Each number is 128 + 24 x the weight over its row's rms, rounded and kept within 0 to 255. Layers, rows and columns count from 0. Numbers have three digits each. The size before them is the row's rms in percent of the matrix's.

# gate: layer 13 MLP gate, 1024x256, rms 0.0881, rows 255-285, columns 64-127
# up: layer 13 MLP up, 1024x256, rms 0.0969, rows 255-285, columns 64-127
# down: layer 13 MLP down (transposed), 1024x256, rms 0.0241, rows 255-285, columns 64-127
gate255 100:114100113110152144148155167108118162123124113122120093126152059149123152117153113109100132110131120118098151130162139085162163119117127151120129106137166122085107107112088151134159136137120120
up255 100:142090173071147087105123132155143138156146121129112139120186121149138160118152070142125130146104148163171113124127145185095157137099123139104107160105108133185146164128151095127106153105155120
down255 096:174162137069094138089106124112181131164116113104156126144162107132103150120147139130119140124135131157125140166094140178156104112086113144153129125097123102122158134113121165168141112132152113
gate256 094:140099127115120127112128144135186091082128121129153078144101133151122142155141147139148210135142144122152121116183171186169141098181126132140096139172097113141137130137107131107122163124138127
up256 102:116100125120118144106087165130128123115095131138126109129137162095137160124162146117160127115165084081126143180132122162157105116117127082152101127091172125146120115086126137115128117141156126
down256 101:120090096149129104124140145151121127103102127157080144135144123135120123133124107092118092121095107121129120108177123097113125150086125101109159093150136145097085126145105147145152094145111110
gate257 097:120096129144153161124135149129139107142105125135155157111152122129121091147084144158160162142136141111085161088138132082127123128175134101102146117139162138132157143181211137135140123110085132
up257 106:114125141164131103078120088144147177128133107100109145132119171140105138117159158133119175148155122106063164140138140110115151109121133130133168198132129079128132166122146097172142103148123139
down257 103:106131149121118106151108147117128128131080122100109138144108115128110125108178109122101119161147094133123138094184120137145147131139129150113123173099119100129161127103090122172068106138159155
gate258 134:122129094092129092120171139165146083109124121173101138108113133140106154187106110101125155141138103138143125100154106082195102156103081159106128161145159137111146105148129134109128093146136137
up258 126:141115144111145152127163137082132113120125098107130142101100107092103131163126113144104099146117142142130118139135138137161104074113115066123132157125134092124103095177186142084156118119081097
down258 129:112130181122143134105090155146107154138115099073172119165126136119160132107117180116110141101168138151146163108115123142096152140103166086137137107150128139127126143090131112154103113155167137
gate259 105:117112162114152124130124080116126130106180137146136134136142077148133195125121160128121089134117100096167071141124128107132115124128144127089119110083179107129105072103118108134070113139139130
up259 108:134127108160125100110135137143172108103156154122129089100128144150112127130138129171121121194134136081137128126131142116083133112142154125120124158146109119138072096111130156163136099134162135
down259 101:133126107114115119108110107142134127157147134155072120149151107155106129071112154113095148112117101111148182139099138116120109152107118161166164161115127149160105137119123091131152109131147141
gate260 100:069115149111166135117119141104108136124116156139131100127123103092149163124129095081110125145151147136123140155115164123141154160126112146136128120159134081123128151115086082137120137085175084
up260 096:124117123146137149133156113151105158138163124126079116153122118167143120084097130133129146141114128134165124114091118136110134152124163138098127124179061144123097126120174127117093117165128164
down260 096:106088113109094155142131152150121114123127099127109083155173117098126060153137151102098088098138108152100110117124132146148133113132150148114144124081131114113084115154119163134133138097127109
gate261 103:161145135131145153120085129092100123124144184138140111139090111127095173103127123122125111059125152135122151135137154127129146122126157149161135193146067078092123156084113135150104171104107113
up261 100:107158089177179120107144147104119156112143126144126131111126105039100071153118104097106144097141156135129105092136126084113117101147164112135115109109144103127105143129136101143100124131115103
down261 100:125169140136186109116132136141105170159138162083127122138127116086083134138189112095117160149136106136079154110180080150133155156135103135131127131102154113101137123161128141158142140122118104
gate262 102:142154109083142149123121095125105102144115078133155148186128104130144122128119148095106150119137136133111150144144105129118105104140162101139156120161103122103095096104173119110129140125135121
up262 102:180123111097165180132112133158156127124084159095131126120169149100139165125139133076076124110124108154120088112148100148115121142130110104133124143145147122175125153111129116158112108129133111
down262 102:153086121171121110109102147115137126112111116085143117113132137122118134114136110123124181111128089147147158151158170117142143135132092126141115082158100122119095139143137148129106147142112136
gate263 101:094118137170156162151099125090095146142108101123141137138123154107132152121144104110108166116148141097115100114138116137110121128135155092155112144111134120113156142187118124160129145136169143
up263 097:174114151156128127111095149144116063161119095101150180135092150145151135131121099099110139136108077133135137115131101157134116116145120116124144176127119154118154140099129186131148118134111130
down263 101:172131094114120102160159120146108106124113115135138151145150093128095103125119152105133130126106118143109140117110130148112147115107159149138117153147188112126149120087115121152116089092144103
gate264 094:139138114110145123136130088110098160081177129111134146088104148165150146143137126144141115155118129139148123141133138145155123136118130137123157138176112111185119112100114134164145118125128157
up264 099:163126128104099113139131166108140168132116136119131093144137140126082149067140120104171099150122184141146124114129139150129139111153141157103125114102155115099139117104172170138142160093118109
down264 102:120149155122129096154111099080157146081111109113110151113134126102138133122155134138098149142145100129087115157108108093150118141155107133148113141134110140170092160100099091101124130157111130
gate265 099:098159099138128153135087128119159141156131155169133116146123088094158139104130129080072123143162081114097111136113157090091094126148128151173128122120082117110143127126125094104176166063101183
up265 103:125104138126086070174164094127137123129125158170129093116130130107118083146131137108113166146136149144082172140144148112124092154174135154120093129124118142168102138164091067124172114141125137
down265 095:129130126117160091099099149096119172118140119152136129135133125176157152164098150117130095116129168114082095081121161132105114127150143169169179113156138109098124120136126160130147118118143116
gate266 101:114124124135106139083111138143112132109115138106159117096155082147100101099139152167111145097108097107154138131095093136108120134104137136162149098120124137103167126106161097104098086165143127
up266 098:115119141117121112088136139111129144156131107183161059148125161154146140124135098126126101167145158165105109093138096115110119150081136150126144144129130147131138138100091104089144137138108187
down266 100:132110115149109151107129136101123178112080100090115094104074070131136113099143104106147157141089156113110132127122124141104173148152086156091074102140120077165173112096150134149100123105136121
gate267 102:097111121126116138169107118120111153100139098125119139105124085106143110130146156152110140152116146140089128135161084116093124167158098115158114091171131098129127138144140146118105135116163105
up267 102:111146134182102125129133140118116121109106123148131105112155125135113186119150137117143098112082115179110094130132150124096121130109104118184135094130135136147115140133147127104126146118138124
down267 097:153087162179115120107138118112126102119103148115102130146120161174127128119160144131145068136152139134110127139103111101172120085174081144133113123126112110100159130161114141112061162147107125
gate268 100:130100128144156157117115132096113101111114125130135126131166108183123088095143140112113107143136134118085141132144078079115130118129080113062137152116126122117147133112152151132128133148168125
up268 103:113109103156123162155144104109142170113109116072169094139160112173166148114107113105136098141130089084126143135068099142147132138114117086103124110124145118152123116162104122130126099187137139
down268 099:145094128112125150154142135120101120110113093155097126159105152120097122116121197128160144098120143091126111111105181128115144115149181141129158148161116137134096088122157146116153124071149099
gate269 112:122121112117146157108120132153153151132098133110106113104095158123123105162112144119111112135163157129100157115124159142127105151134103096145094155128138105156110110159161158129115161163142155
up269 101:138145137141121110105129118125167136128096123144124101118148109167080138075156087113141131121090123113137170135149124121149090099120130186141170104129122147112122181162123119153149131158129148
down269 117:168145141140153104121081158144129123135104169182101144134108111126144133154116128149105175157124122132139116142100114094087106126090150140130135141135138155124137102159129111161080092160118129
gate270 098:145127141115090107124133149097134113160130112130115118147149147137144122089139089138149141079162154123088146100123101109169088055159121116091121142102132142133141102097144139103155138118155146
up270 097:133133115148157135172100134174121057100078115102161129137121087102136096122111145162098146131116136181115138178143170147127110170126139137116128176121124093075144110145146159153114114111096138
down270 098:124116122124114160119161130160107081101124107129186120134081159159153120155132120107152118087114129138142110165120127123110128127121135166137147126154168152149114143127105100117105135111161109
gate271 105:068147078141142076065130106109121117124137134143101140095186095120134111118112111114130121135143109154120151172117094132154114179122130158119123120153162127133115133123115174140130131131182103
up271 106:103118118117095087170098139131156147177111137096142121083114169125113116145141110112133145120111124141087085136083175153156142096143140164113137115148141149101144119140142141125149112142108152
down271 100:137172110120080119161192105141092111146116113144169083100182092123145113140159103156125146115132111155147138119105089152125155157137135133123114098144162115144109108113144110118140160140119113
gate272 101:124129156142112177148153096109116153153122154165130162092143090152144092156083103132115114141134102146116148151120145103101142148104112098133142113132141139151084090120130095125128119125123126
up272 101:138155129129138128150086188133056139126086061109160129152102118140102091129110107126101106095112155115107100130099128128128153165140168136112162151142115146123133130138121127143159130127183067
down272 103:148115113130092104105136102170152142178123123075136148155130107118142136109111172112145119119126139160121097111139142191159134133145147131119107088159141147121147162168159099137112153129129083
gate273 100:112111105134133121126141134131099088117145127096087131158136115143150155139128120110118137148145130109116076162126117157131141118110080149104166124126139128114109123134105162104121176146141161
up273 097:131134150160123109088131132146139140125138147145159118091116142130139125136112131159119166108080129120124171142157154134150144130174116141113103100084112092135123151145142097122198119124134101
down273 096:133133099153103129153129139126123140093111099146132134120106135126140150131114112106111132197109133137093084119104124114138141144162121112054117134099139102141160153178127141129115105122115083
gate274 100:124119141107139140153135121084136083131125105136127117142131124070134104156181117127091162111138104143103126147135136087113128112129130137084105164107130124154164086129140140110120113142133074
up274 097:131152112153134146121113096092096138122159127124118151162128138122094147157102169115135146107150164144082118067106138110148085128093143100142106163161159085141092151110129135163125101095103107
down274 105:174155116094107142155087139115139150152100079133106148172130166151151141169107131134105148072101135113118147134117120143159178122111155094107098118129152136146118100118145128133121127124124140
gate275 095:152104180107136137167132158143132161149146120159114111128148095141100114138114139132134136081118125159142105127152080121121147173080125128139159086160100148129159119127130098138149118146119104
up275 095:167154147170124156142133164091125162138159145125109123136189075147135128117081153165113106108118104104169115121114133162106119130135137098099103143159131155122119103126126151175085130159124112
down275 097:139143111143139155143113135073108131120094128161123117106126050153138143124086174118102125150123147127163108123136090106143147192112110149072128122096131128158108117095108168155162092190134068
gate276 094:098162131072113157166113117152123118116146180120108090137109116148131132125085084109087101131112116124105140104119116177147137144145094126137133134105098087084135105137144098147149120079135065
up276 101:101131169118114169158119128185175133137144132153124131105114126120149125174167116066126116139148112162133076149104118098131128089121165127124119120116093110091084111107165171115150117127111163
down276 094:087140072115137138141139151131122137111137117115102120127125090078136136102075132152172098108118127164115139123096117145110095109121097121097116113136141093098140140102161096118094176135149122
gate277 098:130149099125139146125140156130140118117104127148106140127160131145169125083158122163170110108154114136105163140114177176175082154103120108121145128126104132132154120133176143139094152102136139
up277 102:153140106141114082167148140131103126156111136101102127136116125138107107093127113177109113132117157085123159156147104158113113184130142145092119118093148130136106101141163111060138141104146127
down277 100:108101151141122178140120118110144149129143097141164117112147150122141094158136112162143118144140086085124149144108140097146140111121135099115109090148129083125113124180117126188124142156116151
gate278 100:149084142115100157130125161139129115078135101103080144126121139129111146147100103113143153146138138133138127121138169099142138116117098107148112159109118172120122164119129131147118126128109074
up278 092:141129144135145125131139132104131087122099147137140112133096105115139140093122106116080118085102113128148102175162073179154131137136149147134118121135112152118107162159110081135162119129101110
down278 094:150145125068132120101149180099117128160120110091076133127158119112104097104127115127106119141128128110107165148110159115159142151134131119158087164060118125164093142126179126119170118097117158
gate279 099:124131168149143130125139181090149137121109091132116161164142141124144154178169138146130114162111072122110136130111117121121122154124158117124166067160128145118128115084109110125155097138126121
up279 098:157142099133135114131125121144120138123120129117129189119142098166125100136123140107159099131105121062125084105157121130193161115142112151144128135107145103139135128107098167165149128150168122
down279 100:152161086109115114121179171141119095120178102107128117137082097115139134137128117184142145127119134143116139099156116108114103138121149160166137114157143131126183159147118099146104179140161148
gate280 099:125104146114131114140164103157143136093119137110117121086124108134135109100115132137134119121161114100169103120159124142119090128124171110118139185104136154088127085152103085114102161127151156
up280 104:132108145140126168077159146134158141113097112137141110178122162156124139114162127154120132094102131100089139093113170109147113127148152084135119145158149144143159135110126094104158132135133107
down280 101:131139122119157161143163127110111155093158148137101146110130128157051111085125160149135141153151124178167138135162156136123126105152130127101134121103106134109173147126114134123120107144147130
gate281 099:171129108129134104103147121097160139108161179140153110142116130133143173109157145152121097147136131112123131159125112164144132131142118145126172128129086132127121101138079148112147092116159146
up281 097:174140158104145125175104121125130114182085123122140161136140156097107079149117153099129103140122105117158113103119159140096065083117133147121181155126153134156122155130137116125124137123127099
down281 094:122151137128133157132121099082128107151139139128149113129120161116144100130122147151133120148121117069132109080148126151098140158116138116149149140090110123182075121134118132144140113108137112
gate282 106:146111162143148151174124160118160121123078158096112099153089129130163162162102136118187139180083134137122130104083159142144112142119162133128125137137127111105175134131116112081105110130120137
up282 099:140150118167082134160132144160143111149096151120077161121143149168171110111143133110169153114145114140153108121126131140122124135111096110066074129188185144154130143142115106101125156131158119
down282 102:143112155111110146143160130086082118178134104171104091129124110119128151134154100121151129127144147167109099141114110139119103147104104134133117119108158121133129103095134140131116075110089134
gate283 099:138170131108153180132142126157092109161125104149107160106113151081156136135096147106165095134120160107114104107104131099136137112135141179113149107205137150135099133122104126084111130134136152
up283 100:106154135117118125179154139115105128178144143144103107181145106117116117111152100119153076141132157148119127159170156149138165145109156134107086148111099134114130123117133114145134136114123093
down283 110:122091088114171170162143167099112108135148189129120108144146136111090166173130164131113163141156178156098140154122110172176102170150088107140111133119159122103119154117152090095152102126158114
gate284 095:144148126139121133098120145141086156145117127134120121126162113127180123130125162140130126137143150135154120087119177130145169136108165153127162098080158148153174114159119147122124119135152154
up284 092:134070092155119102147107130140128143126152110203170151138116162113118110166152105142149135108107151090150123141098123103164154130137153128151080123115163117154132118171139107102128128163152125
down284 091:110118113121083127106140136119173123172140174132106110076186133195134132108114161123067131155111141150175122110154142113140163105122126126137143117100112122125093149108124117127167116156169097
gate285 083:089156187086099121084154097123137155121091144157140094148122129112126090144119130154144095124074145123139118119111155169146109154122134162161134134107103139134079120137147133110132133124135114
up285 111:110111150150148115106134131148128121137143106132128099156143108156123099112145125136112141121102156120199148134123113127113095112095093153148146129096084132135136150108114112112083151165144105
down285 088:120130131098141140131116148143124161179154119094119122143111134140155145134134132119138153067051133094174125103129125148100099111098089099172136176087127107122111175082111152121110153131125139